config.toml
hidden_act = "squared_relu"
rope_theta = 10000.0
parallel_block = false
learning_rate = 0.000788
schedule = "wsd"
decay_shape = "linear"
Each number is 500 + 25 x the weight over its row's rms, rounded and kept within 0 to 999. Layers, rows and columns count from 0. Numbers have three digits each. The size before them is the row's rms in percent of the matrix's.

# layer 4 MLP up, 1536x384, rms 0.0658, rows 865-1005, columns 48-95
097:490469480493517428566523473480549479530440451473525515461516479502475516504484508484517504527529490497521485482526479543460495499499498509509502
100:511491533563528488485511498501490479504479470539531468465446535452481481528476521515485545516470462539501439481477532500467513489499494478503490
104:515470533497466482485489490468457494501497529518503479535521510494560440500529458428482501497501464511517513490524519503488531498459457501494552
108:504477512474492496509483513469498487499543515512483493491487510504498498472518520537509502495519503492512465467485515546504490469493483493494470
106:501468491525476512531516506518524513505499460520475569423500474498512480451488522528471510529520494500498528515508579496495468525509491478519468
100:503488515500490527548493490506531507559496521508454513530501524515466491495492529504500516521521515533489463463529457532501472487536534507472551
100:512498480528491496494537492502502488455494511504478529477501474475473488479487550488479535511482535503539494482545493536516490494516470514488508
104:500540517461495492505526537462476509515497479517437509487428499541480451533488516502510509526505526525539480481468509473511501510471494526536531
101:469484546530425486489466521491513494526491491501481513501517506518492545510473498492491503512514557492515493470465469482478467462465493521496499
099:499484494487489511546524505494510499496500537490504505511462477510500545488486502468475503516493474481514466509458479488502512480500539503456510
104:524498489526494479516517514510523480500474473498476527491534501525515476500526532447498514522503461528511507508490525486493491500454464500489488
099:532494481512507485485512495486464534531525448481474517534487501530492476464520499482491503543472508486443507518494490534515496500520474485551504
095:472505493501493484535512510503521478462475494521499531471481519537512495498481492480503501505504496512515504473540543498478527499516492467466487
086:460486452463521524521484490436491486498496516480512530522522540544503493538500489480489439501530509472482495522480492522480486442466479553484516
103:556481525580509484486519504493482508475502530508522495508514509465541515461510451463468481511505505510484487523517489464480506519517509487500536
094:511496530516480484457495537514514525532504453498542518479495479552483475545527503461472525499525503473532492499516500489494529503499443527531545
107:456516523486454526503439547457548519486514483500502495510508494491494467508509456497550543472506457491516536478478475455495462538531447484508495
106:500489513522505520525553509533538479516487503539513503501513524485506516508508490499496489503513457448500510496507503474482492509475499478497497
094:486488486530507496498466477537527527448484530472479533471512516497482502486538504457451492511529515467510449525492486493493501488480496524520483
097:461472506475533545481556520522509489537494497481525504507474521502488455502513532482480528500495490509491522500465476488492450464489476459534492
094:529474505507460533508530456495516469479470483492539497479452531518483505496488488486465498527546495494528472505524500544491467500488469494496502
104:499458468507495464469480503502490497475498476482504488510462482555507453494523522555471482476503507530489508484506474494540540499522506519500518
097:491495491528469484488456485535476494467509506541474504528478529518524492508480516469481459516456504495485497488484477529516472511467500512471483
103:480484491546531531477504494485543533518493469519550523477531518539500493500500500469465504522484509482533522481512498508464520467488494483485503
096:535507536483490488495529468489481476521499517515527484493483472497501474467514517478497506522495484517528519510501446519512457510483512483484494
102:537500548507458506515475522508558473469488511529537501522527485492504467501445490442480527542505508496546512506475515463503514532502492489501494
100:469473492513513489513503509539513494493476513537510497484514464488490484484494517500486536527471492453494511453506519485506521509506502508503518
091:482509549495528506528516513515552487520473493523518508507516530514507480500513463504520497566473458504532487494526470499477512491544505467488490
100:480476527537493505508511500482501503515487494472476495479452537484486512545508473468488525503503488474559525470518491503496504489476551528493504
103:530494493502483517478517506465523496481471509518504501541511541533467493461516484495509548511456503503473512536519504537457442521552488509522519
101:491466465500518497498522482464514499500481457533486502533512516488463420524524538486516472469541519501500538477460442491499506545523471479441526
110:516517498509493533515468492509487484549495495504479534519475495500468503499491496507489473485532450550522472482514458502531475487498510510463555
105:518459504491448489489487486504489516513452517475524473504468548477524458504526513521481523505492429496466498509443492479505497486510504527516512
109:519490503515508492507526488488518486550472462524481517540517515539499521522468529498513470554524554426499481513474496502460491467517481459498493
094:478503491531560520508508479511478470526520510509497508488479505495509450550516485487472468534492507485519480466503496532529485496519486495491517
100:522496505502454463522512535523537503476500546445526566472538518498494466509528470467480521470491499504500497483468510494417556487508500514502493
106:476497536532422503493491503476495492513487492486502503470483515483515506480501504520457504493475504475497494487490484481466501461501506526516555
110:498483475469484512542490495540547489456502468489509511541472515500466480494538449500477536495533513516542480482524424501477500508488501505505483
093:508525489520515496493517492499484477511495499499494466498485508504512477499502491535469486498542508457499510472460442518466495473479479498516514
085:505540482532499468513515543492449524497481476504527520488460499456505520494525480483528515527510492447490530528481490493495486414521464494528501
101:514474507506515472469484511537482477513515494485520498490529522509489484477457469476468489490511496478486464534528493511469524465505453456502500
106:517518517515480474498494517435536497514519460447491503564477499464495466489501514485520508473484489529545454531497438503495529517451508505511467
097:486528490534505465488501491459508506516471529509470509557525509535489476455506570497530488500474490455487467532512471530480538500505473545514491
096:511456543515527520506527522493510509509475495533513512520479504517479500530527505473504486508517492470470556510499467459431533425501507466500536
096:480539499461481506500527516463472494508507494528528528449517497496478458484511515527467519476482497497462493494472508464530490510460523460504550
104:497451497513463525454537522478510489542470459523460479504510493493485543504526502514509518526507524499489485490468506544475507499500541475544505
098:488536516520503482499524497511542526488503508458434512527484520474469457483483490463498462462540504528506401496532447516493517472509506501487498
098:539492489479483566509496524515476499551475534508520495461480497506492540504528548547466516496511506474516513485485455505456497505473462479518500
102:517484480482488494563499514538530513499481458475497505495508500544502487493525505457518412526485479465509527491535543473452504495481501484475502
099:506512483503523501456486451470488479505525483497453464520510528471499511489507490493480538541520490467560438472501543494511522481469486489470520
103:529493511515465483475501503455518505465486482470492494546539520528513479465506541512550475539501493506480474467492477495516508513459466524508506
093:524496544519527486523483532508500514470506496485521550532523471530474487517494519483460530484490522473512475519549487469493481474447513502496534
108:496506466534477482489488503492511516515491487487508509518473511504487494473516503524493501505509496474495498485477509501484466483516459442463518
103:465497514509509536475504503452501496510488469482524473475478496484480495505553508468509553480535505507508508498474479544464508478518537493471520
102:470496528470451507489519457463543507441496463466502518513457528516475484524477536509506530510471499519509524503457481525508516473505545521514516
093:502524507490487531533454509512552475445531503510506504500526510521504513536522487529485518484485504464502483455525514474494500494488524536462480
080:512516515484506469499504498486488513477496482533511474534497516490492491493499506499495484492498499492511495484516469485467543477474501540515518
102:503461514500536496509500518489508481467506468458502490473526495533505510487535471487506499520511487496518506523495516504419525512475479515507471
096:518458508512523508483472462448529480510488474510482534538488476497493481476488513466487507481588453542495520475488471524461501435523517515513485
107:504488498480492500525534497474504504528497470474477509506509511528503489524501489477462493524537491500497505460545511492523487490493469479550529
103:490470499503499483486518543517514500449512532501467505470528494494469443493476483521483509524513531514509481494545479518492498496473488498480500
099:523487518546520445505440507531524486491504483509504533495482503497492530500481539479513550514529486511503537495487506514511511470490454525497518
097:465493496493488483525523508502504462528505526489520542524509498510509444545502523532468484513504496524522483523496437514527506511521501526472507
092:539497485501486518501519534480441499539511503545480522516510514520491491512505516491516525524514493500476527489522524507486526513498485455452475
099:517488489480525505494528504482483488465515488520481504543502497466489469492504518508508461513489530516489454519482494533511481488523537510499496
105:530508549486525490523532470501532479444474492489509528515493511493517517484490535512515517501468487481538533455503535548499502573524483538500496
093:523527447494530483425495487477536446503531485461524493488506545519486522449500503519475505482509520579512433469503509488552479487481507529489461
096:485494519485495497539513555543559515495521516463437516490496538485501491464476459524488516465515512477545520490524479520530486502518477538523513
099:503504447448506491501474547500502476492493471514486493522515517522507462468510580516476538491483502505500509495489498517490543488522518509508512
108:428481470463471519475505480529478484539512477465490464541467487558474485507479523492512482475484475505533534504543502524490531485511484499490532
100:509527473460501473507535459525492515520480523507438561491498469513534498502479452466514476503489510489498488517502450504480547479511524526527549
095:487472527516499551500508528486547505481488456474503488480510511512472483510494542504466510515485492487517488506538504516498498480507457520436489
101:476516536491565473517518494544479514515467473455482484522502474552495501483535504495483520489501526543503489503485436496496504482463470516492496
092:491525525467483547509488513492553509513461507496533462506490493467481496548477529492493500479487496465498504494556515512494504472495507523503507
095:537545475475510505504528504502548483525509479495523506497520503546504479514517530473502553503494504482477525515484499495487495506517499521486498
093:529512497485510485484512511496494499542472519497496511489484521495505508529488505469493526485532456510509505479550481532527517492544447460492509
095:456487531505504486432497482525529502486484548503529480528482498521514493529530526442495563519515524464491537528544465505471527471512520508492466
097:486482541500491559525492470482529516496484477468506495485496511494468487520490505502498513547507505494538530408519487526462521495501463504471509
097:490479498471517506461488514495499502494466469483506508516495495495494466483489518542472522546472513492514509554512501528473530476454467488511487
100:484494501506508491482547522523495545484515494521514509517490494470510506445513518489470498507553522495498477523507501504492496527476499539462513
095:450482496493511522535515528520492514488460520514518474482504522524526479494522476527512506499492477518497460523525454517418500505532471477515498
102:492512493466439428530499493488495495472501481489491515523491500489479478489485508471500501495506453524515509503485454473501489522478492540511470
104:448447540479494484532520520506511472520472497506509535478498507550503547474515504508496515459437426464520513509489470462495522497498507478484494
095:439522455525498499485491486502500466505467473486513483517482541467500530483475493492460464487455528496540521509478515511481474523537508490455511
109:499490515561530514501533480489495523478500528466489508525571514527495536524474473478477505501490469451482479488497500507539513471512484566465517
098:541489505507513469523496494469514479515479495473502493513487500508466518502526497517495514515483483516494483478488490514467504502517507513528554
097:468513489503538501483503529462506447497487449523494500469488522561533513520480489512486484512498515483518481455433508512475483507470474473508504
097:513526512543502485556526514508535461502506523484449494540501455508505504471477504511490461502510485507516464529519482529492513499489497511481484
106:545496489486457512499473448479478502547490473534513505512503518520553518498477452480489500514535493505562501477483513486513540556456505473499500
102:487547523469461524528508507500511489582482506476517454478507484538495524486513528487427513538530494493518469517515529499460528513495483501517492
101:494548515485489492531524513463504471510488477498509523469513474478490485474537478521489496516513516486522519529465462494471472502476465546483518
100:543512500468504545472458483501474485463493523485483448480500517494503464515490484506455480474501491460526519487485519462479453532530506499503508
090:461508524515549512474499490494497478523528489444540560535510498481482500497568479497512489490494519517481538529518511495470516496510506533528487
108:520555545490526522514523506491518478466497517510536491519539477505486537514494497501483545507492479450490528523535444526493512487548485545526506
095:458501525483528478502469501507524524488497476563496518496477533518482488461537489488507494534518505498466481495481487494503521504485500491549517
095:514502535497452477540474509466504497501476496502510478500536491503467513526504552518491534553456495511501510506523507532438490479521485543543501
101:489497497540479498509466466489518488466490510493484521513491509481484494488508458536562505497476442475505489480564511501512460506474487503523479
100:489469562489488488505503491521511503491503505525432503546511473486480514527510500484461526551494470493540493462513498489510525550480479546482482
100:485447471523493506482478489520492482466512503501499499486516525507520488545484503499531493456451451495501529520463496471525476472518480504490470
096:500510448549491461530566552528521462517466503531511506507502534484485463487458507488493448520526522486523522489508524517533539468503451483481485
094:466507498527467473477536506496527470506484518521489492492473530487514488554517478498498495470506494494528491489494519522511532496512452487448476
098:490509468559512514471483497520482497524490478506497488504515491496511478517491497470500482503448462488474524499461481486458487542475519505475531
104:506481518494511496484462467525465462499506477502490482520533484540488464506511545472459511538500472451519521465510500515483513491513471497496503
106:462547522521449505523603454493524520511481489477474473474520517494494502499480487447521472465483496518497501487483508465456494501502491517508551
105:488505510495556472512492491514459485467514515487496527524533437540488474557521524544495500513492488463518445429455495504564500492475495477500539
098:502475507557517506475500455467470458496514553492519500483460483501485502486492554496482487554408493440530499491502486538524537501497480506491502
095:477514469484511534492486473500485476554488473504538502514476522491472490497447511448525515524483503517487488524487542479519512527476510486504521
100:476510491485489463511529524531514496478507506464500478441475447473472487525425533473487461498493503502461490542517494481453494517512511462472515
098:541492527469530537480512481528482462484505512511502495486512497544474515520494521523475520483514509514506515486514497509474506462496503513520499
097:508513485493495485492524500513510493508493509553492502473516511525476501495529489547486521495517504487500524483479464481475476515516504492515477
107:500504513489512489527493476483492460507492493486507486542496516494510489520492517512512508517496489497525519542500518533477471522516502444530523
096:466483485548510528488503468521511515496492531559531498510513504493499471465506505477481528470524481473495503488469542465498453533504522542518497
095:490508514497501470495480542500493472502466529503512509509471498543498492477470508491547493520558496529494493508523468484497528473500470494458462
093:469496485511496522490487522545510490501492503492534546521532500507510513512516495469497477491449502511501538489535500489465503500477497526463455
098:488559503562476501532481517489490488532539454550526522520496491515488483502496484508523525506451478492491462506486509510477547508484493485498495
106:465509492516494498474498527511489460542484544549534524488507485503461540482475495514511501540518528509503479517511492522493523484480490517500506
104:471500526490467480499527456489463505528498458481473485477504500526482520508559531489501473497473469503517514496541480504481462515502499530521507
103:487500455504477563528524480491493506475464467533496451520454513503471481508526509460503488511512529516482506438511485497500486503473520512505523
096:497511493513426507552501537476522467503490495522537557515480494512499473514479494498485539519523459493525476489500521448455532490533520505477519
092:487522489513499508520480524532511517515457499483508511498493538537489494475485489510513507543476480503513511487584505537475445502528495500500534
097:515495492473448461490531502537503486497496500535511493524503488545487504488494475516504488510540478508483500487477505530459503497522486546459502
112:495448507518510508488500504487536497554484514510496509510521498508473483499494540511488517468502506426502530498470507479507524538517507499467509
097:508479493501489475548518510555475501532484501503464501495485525494481512463557499517474481479484492504482510471501501504488478496470482511520520
096:524466522520530466488483482523508515518489477518517503513494514490462487489563522481532519495523513494512520473462476593501487497526521504500479
093:442499516506506475525499515503516471507502507470535530494486507493512487545485542479475546526504522441516493476484499540523490465544494468499551
099:493493488450485480488506504483491481504492487512464572494514536497507511543472513463497468491463495482498520502486460507493511500511472508442470
094:454517498455480493563456484460530498511516513496512504505475528482493493507519454492471488544473494488522505495503522505571548506470538484509516
096:499514494521487474479497474515464519536467521507452517521517474516487527522490476492495512475512511519481502484544490511554513519516484517462540
108:495506484499470490528521546494498508512482516512440504541548553532526515511515495480518506504538493501544489527474518511478444540526499506519492
100:495453494487525481530498481485486446521485506493539483509483508491483519507515518490470488538500474479520474496484492498470498517503516501504521
100:509494496496551541531501542498482483463510505495543501541487544537495511467525534518550512465470495458456529468474501511511510513484501468534529
098:517445515515497521503514528495514450510484500534515500496499501509494522491552507483448535490510528531504525517494485539461525502522480491455540
097:435468520494469491512511490544514543494453481559492497535509471532484518523480477443501513484526491517520497497489500537483494527487546472522516
107:500460500534497540544494529487501501503489499513482442534523504535495517498537506504505456464537499501518495462508477452489493503469477478478506
104:531506531493452514523477541458497496475500478511488500504490520479475546426536462513495454508499494487471479448541513548484514545514514531490540
095:524517470471463493544515498498482490470487484452472506500497501543455471521504483499495511521531499477494532517491489522486482480510463485496513
089:450511469503537524502547513498472477537513489498501495499521478481511465526531519509498507538516460498526520519513488480513504495487504520471498
084:523455489529477511479537524514489479481510478560523554498497502509495491497488489508458483500515477505518490512538495513511494510517490532481495
102:511429522508565447486500507475507488509480462473514480475534531522487522496520502464515515440472531507506484494514536535474508507525477515495514
104:475491527506485490483490456509531475465502455461471509499519516487537559468489498461476519507509507485511497503506484513496479473521490519455549
101:516484542495496449506547491474481493489487483544486531498504479512458476484494490545474534499565487512490484465566576516529539501510509475467488
# layer 4 MLP down (transposed), 1536x384, rms 0.0465, rows 865-1005, columns 48-95
096:505477452497489518493445520510505533532492508522478478536537492436502497477502521488470491548513503492512503478481497496478529488464539515490534
102:480501490508507521477527474547500467496538501499493509527506463440528452467523504539532499518499553440508508473503471536492566525471486468496553
101:501485462469529508450475516473480477515501503474487498480518499529476442514498528501475470477481512500455504481533527498540475487476461474482547
106:489443520516484495451481512527517481501466504542522531490469518473513475452459463506505498530519489505499499491522497489498500527451520510468539
111:481495442505506501514504476474507475524514523505483535511507490489535485492505502492501494499515502493490557498488481489519516514506483486488487
100:542505492503489516531535474506462484462498494527489475509482472511497512513482467501504494494470509453489502504510527429486439513526504489496520
104:491506496501491479495519480449492498503490481501442519491504518519483522505520492473565510483520523536503483478529524508492477544496490468437521
106:532446508475459498470478505498529476463495508498509521475501516469500506500475462462509483557507534484526480522474468524528524490508455510519494
101:522478473472485459510478537476491473491505500519513475513464472496520465489481468474488506501509496530528481530506482518482485476548476479542525
098:493510511464491512539496503509505478477522476461481527497518500493496489502432494562471470499550508499507479494513482508481508529501480521481506
104:531479435522439483504499533491503514455531484458501507538506471510497484507501521492529527497471462502501521547535469488534513477470504486545512
101:507482509499501518510533514479482495496523533472505450488518550470466469509480549544495458537501518478485535484511505528519475533516540491468459
093:461516508461515506526464562537519523598464571499531506449494466506504513535479487537500474478537522487477514496509488503537504512502474493534490
091:492504375509529516503464512498522543525490488492482538466449470493533529503497426523509419479504503499442502536487491528472515509492509507529483
103:506464476496519494462545476523507476488451504470540495470499501493534452537497509518505528523493483490517481472546498531525498529490477531453543
091:505504512478527504550494497526513516475532469571526505469476482541547531489510489493510504471479474523467517483525528507467463487510474519510533
107:473491513529516475474460518500513510507489527461500481513537519445479458483467512484495508502470473484485470514524530502483503498529471522509481
103:507571499514487468483498517483446545469483496540449510511463523485532476487512457454466482515511538507440493548536483484507474489500495493482495
099:505494498483489513486460488534459484500518502473515512471537528491505506543522538503533494462481475502480496514526489518507484477547485517510526
095:504502533466514523516477495486477508539495491517529497463478479546532516498485528493497485491533500491504475529502513519488466525497474530472481
091:518496523510501482520470513477485511515523497478496560484523502499507504467469506445528547539507508474459485490482488525517490524500485509461503
100:510498474477509446505481497464472510472513518515488471468521496533509497495487510533529502502471490473520528490533482500459511471485556520514537
097:497492519514519470504532468475507518487455515523520481513492522501504465499495515492540464481510498501530483468487559479500524503532510494537476
107:487485501475470534503482497506513518530490504448479481495506532477514481535515507482424502517485518480508524507516505499514505495526486496514528
097:494494489568452486468495494506493510489497508577514502477552546547511493449504499498506511465542462525514513491532523485457463532494510485493506
099:529497467507474502514473491496456507511519491498487504460460525526484488519518469475472529492490489498525454510561487492499525522545421501476509
100:499492489470463553499502499495511543510462551475493477546486502483494497544469496522520492483518479476511525506466535525483531507491516451493505
094:499512494497502572508481488541513529502480441488442513510498471509483443521545483498507490518489510514497514491514519505547483498450510525481517
100:504487493538527492517462486464504511507470543462514493531492511480540484523471522489502509498514506470517499514518548507542457529487546490465493
102:492495503532489519452519530509512527484474497522481460562516499481537475487492493525516485496514504533478489486481528515479457541473490499470501
102:508486535501515473427488506469465480473494551509513484478496456511493473530542457473480514472491463503493518473514488491546497488463495516528514
105:528524475503489503491478501519544502458510484498491528475483564534534537489493461505504487509473496495480528443436543566552537489529517536491484
105:481499498471503548487537484503537464502512501468507464509529490490557539506529490526504551532517498468511515466498469503502473515453497457483504
107:540497475488517517506502466506533525515476562510463517497489487517439515498475511469518479512453508482472492530477490557519524530544481497488454
093:490482473494494509488467490499482531510516531522506496501538516554523440471505487479462533540541495518508493533526502536458521467532528435446496
098:446472495485528504524523534522490517489519539475500532544488549529510512528477493512572510491480479524477507561486526508463474477530521498497499
105:473478524485484497544487541499505506524478509513509507470547506518551521508485508463497546505479502488510468562490486470487531524486495512514484
108:482509497529459516473489486479510464484463505511479484537512467503521487496524550522525500530509516531496486539504483472521507513522497461521492
095:475552561491507438548514481515489519509494518467482506531525484521486498487441465509474512465518549468447496511496536498489541495487520527502450
085:502497487472497535480519494479511479488469499538517478497498491509498461544530492575489536497531509551515479472499539521532515486482533530488467
097:458539516517483509493557513499518509515439518477534474501525521543508472507486478512453498547524494534509501524485533462482487480521550521492458
105:503505503530558537509519525497491506489500502507521465505492532499540486516521469514463506489466484524486533517464470500547500469508511529490494
095:493562493509469436466533533472548500513497504523536496477508507542517505481549520491498520475478537500493493502512492452488477471509507490454496
098:480476474485521467464504492447491510491562497522520472471462499483451490521431502503473503496492514514498511464512543496481518487519466510532498
099:554497519518498468515458494492468494530493517536497507507495477455488502466486544496517499451523466502521459522548430514541481450507481530462517
104:528440542482521481518462482495504505479500521508490447541513514520513487479539476542502526504509556502475518523505520513502463495467548500488491
097:491486497444512471512531512499533496453523462491470501517484489525526513456456476486519445510498511471530483504439489522469518489500462512459481
102:514499540503531510522524499485507539489479474495474479483511498481495495521496488473515565479493475482501512515525522523468483532531525536511516
100:465467481510540506515482522507559525519524486484540534525491489460527521562505506470495467539501555529539534506529515497495460505495489466497465
104:497511526503518478486492480505500541516521531465453483419475488527480515478490496524531515486473473502507507524487517482494496523508520506527527
105:475538481461517526497483479445507519495542429468441533499505519498474477470496517516519460538454543510507549503493487463481538467499486517506494
095:494490504457471485520449470526504503489541483512466541514525493500507503503508490472538531507464453510515497470519502536503511507507493474461535
102:546518466505486516490489487498563515508498497532537438527542453547478510478445473528427498505531479490546456506518468505513512451479489524503499
103:500501550515509496444489479534492468497458504502501501465491495514493503516459454522473514520543451538470532438462533529507512519524494473477550
102:512482504568489506469534489450465467519533519539515509465488500514548519480486523492485486528471516493529524482488488493503518517497505533529501
093:521492540473529519477538518495529499459466518544488523454530496546524503459532502471446464478540465499518483562510493502520509477510518491499497
086:481466503488510518470523489521456548472469496499508530503506474485498533493544470531507519496525514502500549518501474548467448499482523510457474
105:492481518504522492481481480489535531521479505542507468499505492495492556525499537490483513504516528505492465526501500541484485522508505479475505
099:533481506503519479475480505509549548526512537495481489473477459414454483510495496484510470508487521552504498496466494530483469513505515551503496
103:475498538496501494498497473484490556496495515497520523498486499519530509497504520491508508530491497493514512517502491471512481490502527507532510
100:509491507490503516469464551513485499452509490497498484475488509497499480491513471483486495510465522539494475495502521545461504484515498527494512
097:461543506509466477453494504520524534439507471501462484484498524430492498523524476531497514485533461524496524519464490470576443485519509505532504
101:503481536495474532467494507493533522522455502518492438537531484524518511480526525508506500505524526459536520490511488499516521545513445495507519
094:472467504504513464472513510501502494495501483491466503518484488502444528520488471507462498476482541480477530530535515519536496521489546496449499
098:476502533476504471520530514518503499511477486443488521462475461524476521478508485451499517503562509501534486476482503496481478471498468475545502
105:489465485536546512455474531462491462546496527552531498520511477540459495506486466554507527468514463460480502515491503495466482458506508511474477
093:485492477491482513484518491510458485514512536479513522501504476483528486530507499498516517528487487458460500512481457496501525505538493494514498
100:510471530472493523471543452503458494488481507516443522488521480513486517516459448474494490520502446516505501538491503519488539476530529492518493
103:535472483524527477518513499513529500518480510500485551473515516509496494483485470513476540500467502539515505472514516515495526491526453508539526
108:495508485455490477490484514535497513511455487538540471495476538483502495535505519486467509480488531508473468504475543512497495518513517495492529
102:521490488537539475523457454500509506499476485523481513525518512532482492492453521503523516490476523525486501494510520469511481528497502513494497
094:521509472490521468477486502460521448511567513529510524502496476480476483528529469502476481475482513507511494492507489507507510511511426531476527
097:526545510498511504565506489526479460505492517514478526494522511540486517529488453512521479515502509489519540540515433502487515503441539555488500
097:488514500539486464492503492531505515520543516482482497491508500486515509453458486510494463526509551524486544493482483488489520507507510480476486
097:497573490520501531493483493486464472490557483495480492455494500513513494471512491496507490504530480487571481487522513487514469508521462490516496
099:475507509556516490482496499476526506510481501487490513502499489522480544542482511503499486486489503501504510503495527495486501515449552492516498
093:464496524477457534502481533530551476498500502509491465493490497479501501488487539546498535514492476498475509543528505473496441554499539509447508
099:458491517479498502495541475495486476503483503483468528515491518528498484528470506497490491496486497488470487523503504462517540503463486516482496
096:514523509513496465485473491496525497500503478471462489487442481508537501513483485515537527503544543544519492524486527509472451486503492485468491
103:487471522476508518499533476459493503492564493487512503549496485506480521452532477507461491517516494509484517500501522484503434533473507523521503
094:491524464524523553515472475539516542515476519490517521501477488490506503511484499493481481505491520495484514528483516480490467489511541547477527
103:494447536499471479541536489502492516494524432475517528505520432525530542512528499483507491542503464514473478539508521493501525465499521532466506
104:485493491516430510505472464489508512527531494440440468527530496491529499482509510502511475509559454508508466511484482509509495518493475490484527
096:521504505488472473496507510517438519519522510504510528498509500550499487494504448517516530502484441492495485525501474502490507483529483450504478
106:519474495473506485494501478503494489535484517524538522483482471534477514491511499523432510454453508481541515472509522458519511520498495527471504
102:520474525476505538473455520513525502502526478442472494469490502473512545517474485496503511501542477498524502547456477556473460519482460505495521
097:532531490564473505495530479553545481506517494536487507489525516472489507509490520501468500509497470497515511492486505477516507455466496515503498
090:464510506509519529484503484501512478503509541455500496451473508475522483498515543466476517560514513492532460483538508480520496495509469516556485
105:514479490460528499510503481502473513534523473532501488523503519487467503526505509498514522501493511514478485483485539504506526484501459494479530
100:484507497517521504450514513542482520466513545483492511506473488515495541491496550473457505516466534497549463460464512504512504557505444487496496
100:436482467498572505521531480521484505496437529467508497474459490486497496487443490503524517505538511533481511544525533497532509490517511498519510
103:481505488467482497520468452539533527503530501508451490553499481485482497495508530477425523532508476526457517475527483511486455502496476503526511
089:492497494473492491518529493529520498533500483491465491502526501531473462447503494489478474475538494546518470488510553502529467520531511526526498
107:494533515501481504466485545468476523498518452503531506528484498487485499509498464457498521571496520530493509505517549520492457449525505449464522
097:491499527491431465481482523504499515505478580538565518502463470521487511527508430525483487497503481537467480566462507499498549486523499531459514
103:497440536490440490488474501476520506488512496474492523471509494549490497493506470470495524478499502492520516525504477513484538482500542474528515
099:471511465561534527537511444516466475506495477519503475500497559521528511501476512523487512536501489560470511528462532493488473483489485500528507
100:508488464510521517492501509469509501497542443491540484471520510503497512532501463513507500463515519470508522491521494524493497463527516481474484
097:506497535465468511511549476488469517517494497447458503511487525499490437500467519491545492520505517534538467481511482522535470491490502502509503
099:484487513460532491514512504506482494481549497521504497516513494467493529518453500509532485474497490525526506503521505504518526482486474497516496
101:494513451502489501483474498483503553529505490503507532487507500494483550465455479495465480508505485519494497532522464514481551500554513516479513
098:465523506523446489512460489544504474521464519453469526488487546468495519518480484467491481464555493501476470488518506492514509519495497492528493
102:499533511447489517493435505508456508513447494487523507437509479472531527455473480469500496476468512487457478507520516533493507578500507472463507
104:500557509484567514485476495491483486527473502525467488500504516501479446480498456483534463462518522499486481456497483505471543484510504461474481
103:436518505475455505455504521526531500518505528473483536472466553483506467511554459520514500482500522506499498475498516493457461498520532498532501
098:498501512520577484502532487472457497490479511518537494553504488520502507497488488466521473527494476508483523533506485507499511478499480484500499
096:481443488533449538467450487458556497507530492492485494498504506511539467509509491487543479523508506506487516521466540506507554506460517461519523
102:482462546480520446538523491477495496499520549471523463485496490502474522518506517511502502499497531459499484467483492521544496507491478530520502
100:509488493502527520522519512475522518516539498462521513477485512506492476523499522537488480456482506514481510502507501492463514453503526475524481
098:519502506501498519501524463492496514492537508522510505500513528465442513457481526491532476492495504525489494484491550512473531539530454514487507
105:511466516504545511484513531538531506527503475504553495523487536546533500489501515456517519495482521526479507492492515505502524454495491517491515
096:464477511520430560512511518487496495490514460519507491484458453547480517500505477492531498538508480548448499471445539475476506460456501520514464
095:526494483468488482486446505507505514447478523559523513547504528501508531471511507522550483516520473481488515480495531538542523516498430522529513
087:497536502514519494539495483484493471487518485508468486526481539479485476479446482498489493521496537528512494490505498564502469511506518535515533
096:528476515516512501501518508484484429474505487540527505524525513527439519504494531507535467504536488495451499482517528488480545546497524481425509
106:539514518489557516487564503487496512498516510479502493512507464505499532475459484476511495518565498517471522537497500483499478505535540483481520
105:485485493487483470501469547520479473502502511463492506540508498519491508511499467486472544506518483506521491539499531505478484498541468477495470
100:476493506513519478489496474517465455525484476473475494527471496517564486529500473497524513503507532495471491525535476510491529492515540507521462
099:515464531471481499533487502500501513490541492468528472502486495469480512493484491504509493460525561522519507560521504503465521501487467501458494
096:490565500539527507486469493529485541488536474485403502495463488512482494569521517513466502501508482513508506486522475511495487502507517485489485
096:467493471497492496528477518533493535496494478512480515482559492511479513519531509459477534502506505520509473525527482502512498488504484528507482
119:511535518468525507513459539540534530554480523494474486534532503482447531454504513544487518498498436508460493494504485495543467530513475475509503
097:476462503513462522511510518513498515513509544519526511515475464505509499518520515502485542519511469513520492490493487494517546492490519523552491
094:504495462523497509486547492456501497466482472544489507499521468507497494503511547456491471530535558470525501485514520525510480527519528484502505
095:490480517557464488507489478499519515482507560482533479531495492531473514472509496522472474483555449446516534503472489539468506515460471493497461
100:535513477474525490516505505519488452546491512511514484499508464502478516470504460511568493493494505493514515550500501507510483505463523510471503
097:507530444532522548490491544479512469511522487547459530490514521520483497465495550524496461488502535527488526443516485504527479469495484513491496
101:495517481472485497508510507517525543507512488493499500466508523469483480527500519520491531467537515511552491493501474534472535475533472539521546
108:535472476507497486489531500503506498469514495516522470483496476420474514471505486533469466490534511506454510456552484504487476500490542487545505
098:474517504518550508505504500519508494559454499502545506531546481515476488521507475476493489510506497515482557501543509515493550519540425511466482
099:482489499493472529517538527477509469492547503491485542492479516501516506491483474470497536498506474501464512540445490482437510500519493490474515
096:502514494484489503510507507491523515505524505450533513522495496525506489524511469506485466516483510535571498495513494494454471481490499515468488
096:492506493493518502529514489492474450546498528557462492474520461485507486490493527482478510507497474480489517515490492553510494460490510484480506
106:511513518447475519491534524486499498524505469498533493440545489574533528497462515541489471534485484474522513503505490473466503474526462479531493
104:509511462536499503508504474528523502469536561533530513535501539539532489508477493508526479467493446555484517510485476472514504481512502502486477
099:481510524520516475466510478534512463519517486515474516482479530492507496498531501502462505479463446501509487518490469518523484482503501468493481
092:535505484490519509474477471513473452517502509533487480522490499478480507497540477491499483494525519503466546509488529478505479535521506500493513
090:522510480543525473484534486453486524489480504511470524477491474479509512547487509499552498509494482498502516478497503524502490486490486493481498
105:521473461516513490480493500510482493487532520484486495511503482481565476506522509560488452514496497508546516482474508509514495521495517483477562
104:514518512510534509520459502515497469475515500507513469477473489495495526494512482499516490488530494515462519497485502529534504475522485540481464
102:513488536490529518499495528542477473501523523517506507486504525501478496471470441490432473478496477528450511457514491522508485483484513537502521